Weights of a small GPT-style language model, trained from scratch on English Wikipedia.
Size: 14 layers, width 192, 3 heads of 64 (1 for keys and values), MLP 512 SwiGLU, vocabulary 8192, 8.65M parameters.
Architecture: RMSNorm before each block, normalized queries and keys.
Training: a variant of Adam for these matrices, 177M tokens, 5405 steps.
Each number is 500 + 25 x the weight over its row's rms, rounded and kept within 0 to 999. Layers, rows and columns count from 0. Numbers have three digits each. The size before them is the row's rms in percent of the matrix's.

# layer 3 attention query, 192x192, rms 0.0979, rows 48-63,112-127,176-191, columns 160-191
077:492493481511431478478538492491491527472500514540496480514495487532487457521522477470477488537513
079:446516451487540496504514501520531462536505470473498504494506472495518527503511492513495502530521
080:502488523491485546469480466485492506513466510474482515520492523455492498541464533475504494471491
073:508496515487518528454488496492473487520486476487508466496477513443509513542476513481479508531502
069:495509511474515549498495536504493512502478534505464466529482535442505530534485540474480505511487
098:499513516478465500507475551493525474508478491465502504527496557493509510491499470564524533524491
078:515507492468547530489504481505469488493498471485476512507523475528515526498535457495462475492502
062:505508436527460531477513458466513514498513476498482493523507493491507527531497491477462454472495
075:470510467489504475542527516495507493500511496522474502489486513552481479490589484501499527527486
062:493506504481450489489458463519499514517516501501462533467521488524511534518502491522475466473510
078:507475507489499545518516442485479482540470470475513493477523471445474518494495531522507516501500
064:503523489490510530514490528475540503536501471499523489511524520486479514505555489467503477480447
064:507512468512454489481551504568536500520480536541493494487515503481477484506502520489500466448561
073:514501501476525568464531514513518519518474475466509471498483495442542520547479518514478482494505
067:490492521470549542503522497513492467508525491456539539486508495479500550497575459502519503497514
081:504514505526502501480525505502452540499488500495491525491481488523511493505544442484479482512488
091:530499456479446508435471479496467536498494491513479461517470485485530480490505513475502494493520
103:489489532529511490554551530502535468527519502515537508489504527526495502537488503492515530485512
098:447503533506497509520500479491490510494510539476476489465520504431533501530468504510448512522501
093:520535532473467501511513526505537447476502491510513502467497532487505540489512474499535541512515
090:500527484505410512485456459477491509486497493500471484514465534508543515507482485488516562502507
095:517469521518495507521521503497505456491489493491507523462495508526450493472507489465549494491507
103:493518513548531506537512543504521475506538474503533527488534481560498566518534473503480509489488
091:477518498511500462519534502501499498537526472498519515506505495521508522500489487534477477518505
107:499498516493484502501476524487504519546544493517521514522499525518530488508527480507504527515497
091:443472477470497506533527508492547486514474480490491501559525489496483494535485503508507480461492
092:487497488506491507454461499481476538467496527478495498533516478429495480527501523490499484500524
091:485513528528473455517503530502471543527524506470492499496480470487515463501447531512500485485485
093:517491477477480519487511487547498505477459481490524515481508525556475506510464493512506491510479
082:472526517536529475560561501465525504519525463493529482489548482525482519535492485537467494495515
087:493532504548485505524466493525547520520519515510494530530480483528511498512455460513478532449481
097:490467479489530471509502483496460485485492466515450528520489487501515476505577477440494501521508
082:496524504516501504487500454496537483447511496485464489532478468535501502476543498472476493536543
094:503467492503513505501530502484490544521539509514509487514493507474485495496481521502491466469492
085:480486538560561485485499544512500493503493501517468529539493508498503473507496508500532537479470
084:468472517537534487524512497471522512514500522529493512484493491484483496519464521490458490480461
118:514519473491545464498489477481470512528531484529480501505463525533536525502494512485536515474515
082:519482480474475518501501557536518518505537487492532504543516511471469512511492487543504470489473
092:488502486515446435542523462511477487511529479523508479466519457519486505519522508459471466546526
107:463504488553481455516525441463500519534539534511484481501491437506486515520524500501411420508488
092:467519467457511512545482439509527544518561487480464477514488493512546525486532481495518497482505
091:489480470512471516535491518457487509487491500528506499505487500490534509504469493553510511448496
100:523510531546548490478497531490504496539530502470503507479491524489508538513440494521527542482528
089:460487538554489506512515470470503514508487558497502487504483481498496479493485502495485488462497
090:565483476469472520494507515520475519477531453520484531509515514511471497494494510539502519472499
101:499527475563500473511512454504479494531531522509483486479486488490504522538455511492495478484478
095:525540480546528496493535464494504441516555520518519487485534453491492491499455509536471447506485
083:536469516520441515539483469489520516473464479494514504453475506503498482514555496467525496508483
# layer 3 attention key, 64x192, rms 0.102, rows 48-63, columns 160-191
068:512541501514529486493447518530505521477546519518498441492520476518499511500504538458492490477490
076:514487533507483522529509513496507504499493511506502464526513546488481489494461519515493483472519
134:486492482465522503473446496506525495451478488496491520517488467500505496499514463512476468537505
070:472484537461477491550543500501527520491474496488519489461536551498515488453490513515497485500523
078:479529514548514482524523510496515466490517467497540493529474510535508512496498486508524530503501
069:491486525495499511530498513517499517500506462471543474475513550500514504487504545516542518479515
066:506482488558496471546542523503520513556516514516524465521520513484482478486471506485517537500495
067:468484506503517490469490520533524532503472551526467531501478504483512510517568482530469497486497
076:523503537482516502493491507520533512489522522514519497500495537484530525509495441466485496483492
076:484453522501477506523531500491499480522503518499538461504508492472529480503488526502531522463515
072:507528532529505478534511517498474487533535504474504509471508529533519528512479512479528501518486
126:499496517492472513465441469523498511459495535513488530510492474465511469494507470517482488510476
092:508514502537514491527539531475469502520547489516497501514533494524487476495487518477501534466501
090:507482514512485466534563468503490511546524502502543463521533542518475528464468516530537512479512
080:512518534519507539491458483543510506471495482495455504509495480509482483532497463534483489524461
077:536513510477501475499411473507496471506524460501485486485485470533485481483531484466494506519470
# layer 3 attention value, 64x192, rms 0.0997, rows 0-31, columns 160-191
099:568522505464526520493516500465471534477489527444550489508563497477517467550487506521477499492526
090:506533502485520481491511478511514520477477517518505515499522505569531498479515501479489506501486
091:447499510500495466502461524497459509516527498486515495508462507486558453485454491532504519484537
093:497514475496542502467505494471521511463486547500481516500510505501520507525513495483474501504520
097:563502465554461500435506517491488509510537535501453526470537499523493458503524484507493501487500
103:525509533514461512492504465513545512500492481475529503453498468544481489517504488467467480494476
083:490552500499464490495498496523537527503520480467493511504503493535491503485516461504469491548513
092:484516492506524511480524506504507489511498499529485519526527521525517473504481488506517523487493
105:456537547503531520531465475495519511498490501494563502503468485488550494505457479501493514517529
105:524548489483480550478503487496498539503466535460529502487525462523495492520487475502469485512481
075:532538495521475486446497540490512509476534523486497515512504488555495520501529491497475508496508
131:492476466525550476471492495483459505511496551551467508531493509510509497508516518490519515478521
107:506501470509531537478487520470524493483501485536499529471532509465516479517495523518512489467517
098:504494511499452532531484484481510491492527471474530484503487504491549505512502504488487477510522
118:545518496488479494481511488498463571494503522476505533475548486504506486536501516463482502492492
104:583492524479501554528521511507507521472503463478537552474535494489471493523501512504531514506474
101:495507555490455515491503493518541488473489463490526492462456502518512484461486493518482496497506
106:460477492508451462488501509479535483520520502535485477506490491531504455485503483463502545515522
113:510533491506532503475495500472448535518518535500504494477498489498515462535428494490508526505548
083:491521501497478491502491494529509538471507493496488532510460490520516511468478495475508512554509
084:497486509512527532536475512468474466481493467501507479497508514474469515504507559509530488495486
106:540527494487494526506492474510516501508495483457522466475502532507542524516509511518513493485506
110:498515508487508485517495483477470520485472516509533519526479494466517490507465497513513548543509
091:566532529475502527536539510547511517536471499456496513497537495492465533552528527488516495502444
092:498485455496483508495514493493511495481486486455501475476514522541487503521546511513496506487499
112:474469476532406483483469505492497513495519497511509499519456510500509476455499467520486519495523
123:456488494491540530532491489523500487496463482505499516525531511495484513492512490500520507516455
118:500489518523512517499495475511526475478477506554489501483474503517500507491477516485535513495500
107:536540521507467529482483472541553521499537492435501506477472467555502551476493499507478459507488
101:494477485533499480498503513525495489502504511509461526470482517545470507495553512490495490479481
105:514532517480529531502488490494469494492476492520523532489487480473546491512437503484548530493527
096:489486477493513506515503536474515482527506476491500464510552522476473471512512496509518488480510
# layer 3 attention output (transposed), 192x192, rms 0.0901, rows 0-31,64-95,128-159, columns 160-191
117:472488496530458547496507436504500498518517512548470468508472487459478514503453502486473473493503
116:522478574513505512528473478462454521511524488501532513476495469497494504515481500488487493469497
114:528522473483544503468535555528542489444486526521489526479527518528485516528553476507504549513462
113:526489539509510515497484457490476470505509459478522478525514454510509535483479469492487465468482
113:488490546484510473532481486478485457503480474474510497504497519502479527465508485496487488498490
128:510506512513483442536467467483475506516502492520477543486505468508467469475486538498532489486527
103:482495500524521434543527529486511486467517495521501537491508538555486500499540465514510492503527
107:557488548512530525520476483478475509502500498483530511473509475477491533518501499464470482471463
128:526496475497526496509546486512508505501502497508493528470542470527479499508514505516520504491532
119:470493469484425479519494503497504476499493482506474465485486520506468495479516516507501490513573
088:503493513512528496528527482475483489513506466525499525474497466539493540478502453490479469488508
150:497500524454534540513525497508477469532501487484520484506499520485514517509515452527461484554454
121:513510519479532505472521471512503484527483481443470519528502504515484540490523469479497483492465
120:494527498513517525486495493497507507518486511493513519486497470520501508508431489540542524503525
142:479475526514491531496495463470462483460498487508491481529479513510493521482457476508484456478506
123:486491525509437476546456470483503515515506505489492507486474513501482473494496530459520500515525
118:489503451531521479568520514510507508522505517540477564497526471502500507468504510536571492507519
122:513522516491568531503488524512521503470477463455521531505518487493506555497492497553537490511472
128:495495472495495543490545509514530474488486498525479478508509523501479531484543461520481473513519
109:491491497492510463531519531491508487462506488508519518498521525563500500498555472529505488517531
102:477506455487484492439521485511504519571508523527468495522473500498515470500519475498498505526510
123:523496495510498544500522475490488514519493509538479513515510425458490504488450498482501488467525
120:478473478498498522530534489510521487479531496504502463488515527517501493501518483526489492541530
106:478483514530431477524464486477502535477517514516503466487477531469505436515480554454484489481544
109:510518529506511534504470479474440498534492495546510532517470445465500521484442462503509493476499
119:508509501458548493481506529506509473502479476434521531505518518535524542503491479540534524503482
138:516478527503484461506488493475471532520532510507526490481496514525495469544532503473485527486504
142:521499516472496487537525493506496503535482479494501510496538475517493482488514500510507480524505
126:500496472503494443517523508483482493505475503558485542513496488527501485476512484515510486494557
121:497510560485517454546468512484475519515503508504530533481493505508503456517509498494485522520453
123:478488470475500516506543517531559485470509508504455469470514526497469490503558505484503466545511
118:516520495524518533452490479505498517539501512482472502517476490454505524511463505475507507476468
091:472528488519497455521480470486491506504521464512486509522501499513483511527543468483460510499496
071:535470554463462533481421509519516537485520501475525494495509508496496466502509491506478483473490
088:512512453499442521513527464453467530480455539546519515508518528523465507509511505505475510488493
086:534509540541511478490448538522535492490530487448500514465523485529520522509521494465537507518521
088:535485547523511520479474541494511504518493508503526494505470528522482495502524491481519548494502
084:508484471521482463471511529503471502488543517465498498494530511496500455513463478474458487458467
084:458508529497561522550528512480513501514505488521530519514479503486494527525486504528495488485473
092:527485532495491534492473518550501509452509512530496499495515555526491482506504510476489508507496
088:519534469520513477497526505536518492459542523522488495549543543537492507497471528487484482484467
100:505485515489452461495463498508498517470494459494502493481484518517485498475525492502499558501517
094:495513520497529521526519556509504468550521502509529481503473517531523515526491487507477506479474
086:528463551531500511507483535504508517504516491495494499505486460482487498492528481510522510460530
092:503495524564532534503500520522493486499496521507523497493487529523487505536499507476522509509493
090:525525486471480474511432475493515524477513487495538501487518523488508497471464536466531504536509
093:492498490486475501520450453491489490519465476446489526519467474564502508512526503490505528473546
076:451492505510556504501475531521504505513499487490480493478477481486541493496495478464483483537520
091:490486530500534525544521527505485496513554512544459470555497472451498523485437498529467452507443
084:513479510478508520505493484544494485474515528538498489497511481535506497490494543505503485544477
077:507522473511480492506555507484486491539477525561486498512501526552467511508521495498490535480488
077:472494538485544537515506512512499497502490506510506518496492477494506521489470514543513491501485
092:484525462526512506493565505474482464570490505510466501529492495488505515494508478513504512464492
082:536523500482459479509485510488495506451496492490512494511504547524471515500534499482473492535512
091:466514480479538464521530511507517511515523499495495493545508468488519516495482492519492481496524
098:456479474439485495485491461503529529467476455461491519492479505506525490479520489510488515514537
092:511490495476408489473446492498509520466494492485529497431490503527478480503553492495488520504529
100:544493528507525511488494515499504500460469545500533503483505503523504503520490541483521481540468
077:480508531500547528506487525521520530526527487484508512543517484432506491514489497519483474460484
105:514479505518556500467526578520503490523509544498509479519510492476538499520447501504500476514469
093:510483489484480503528554534462494474540482522510522497489476545472481503501492516543506509488471
090:515456495505483540461473525500519518462510507528488510486508487489516481497488466493545511438492
089:435507500466540508534539481503498512508485493505517472525506524510511521505470509517470509513535
086:495514471540515513495524475514459482501505500528489498496480522533502488529508501492463481494491
082:482524511513489452500493482469493493528503513526498486476534505492487537517490492498486511462482
075:542488522492495467499499504525506477538467477508510470487484534501475478517508483527507510519501
077:525504492494451559497516450468460545459504531517517522513521457481454474501511502518464463495475
088:519509533533497461533493525511544451495473474491512488489505504519502508513510489488533524525538
100:527463504506536512496519520524519547517513520497531464552529497458507486527461496485513522507514
087:507469487506499447481535552485449486497533513473480476520528537467536503531480484518493538495540
098:472481526465474516505500464484516523479506527481515486481485505454514523493481528483485495523535
102:491464488511487454477514499509505502499462507537508455467457539491453485497540517525514509536518
086:537510502494480456509488490493519470448466487474448509516488526504503476452526484483526503501514
091:516480511513481485522473519498516498451513452465489533545498544495500503508528485484532543487498
088:493488547462455503500526495530505503493506521487518468501523510468536482489456519500490527512506
088:483494518499521503498533537557522534509539518492522459502518469472499495508455497498491483455484
090:484500516547528501465530512491505518471502540509522447516502511475523485492460516497493497514518
097:519530503490532462507469493497497479510473461470477507509497512515519463440496478469549491499487
086:506507527521525505517510488512525501515491539484504483550509471533510513517465499506503509453472
077:475511446531539456439511516520479510544513525514487455470500480501514527488473463496445452480513
088:485445493472513502467479538501437479523522522484492455525508528452481550515495492504482508513531
064:501493486485494512502502465561488499474493494514493497520456508525472488497542541494509492558512
083:513513531509475542514468516481522529464511525514515510529532511484455489519512500493504526480448
084:486473532475488530510479482503512484485466504451488495496465498495485529476512505492483498513517
089:505536518494510529516510513488496456514522494515498489523544482514541523514475499512465507446470
099:504526523506496463504486528437482485479496506523505501530503542498493476525504484518498505490457
097:474530520478493486512487499546517533514525515473487512479502463517501540470510486471492481446484
085:465481474491493512465483464489512507483489499507457545476467491515559507469534525507497494506497
088:500517529482507472491541508498490467485498492525523487483524503494491478565498506491484495498475
086:530480494508541519449526509513508503470465503502537502516468486524467461520513494489499456540531
071:484497499485505473483491484514536478531505497484499478425465478496523520496516504512466482496549
094:495485486504539472438493592507514493508520514467503449500496531501541488520469497492500499514519
096:503444531482479525537522538430475475481487493496522502534496564472507483530504530520503546527507
091:493456455482533516473545528532496504498524509493512454512519496459518506496474467513522504487524
088:463500518527503535462487459472482555486500528476466505504505520521500519464513525506496505492437
096:504515488499498492468503456493469500492492526550505489467510509509514493524491542510451475501513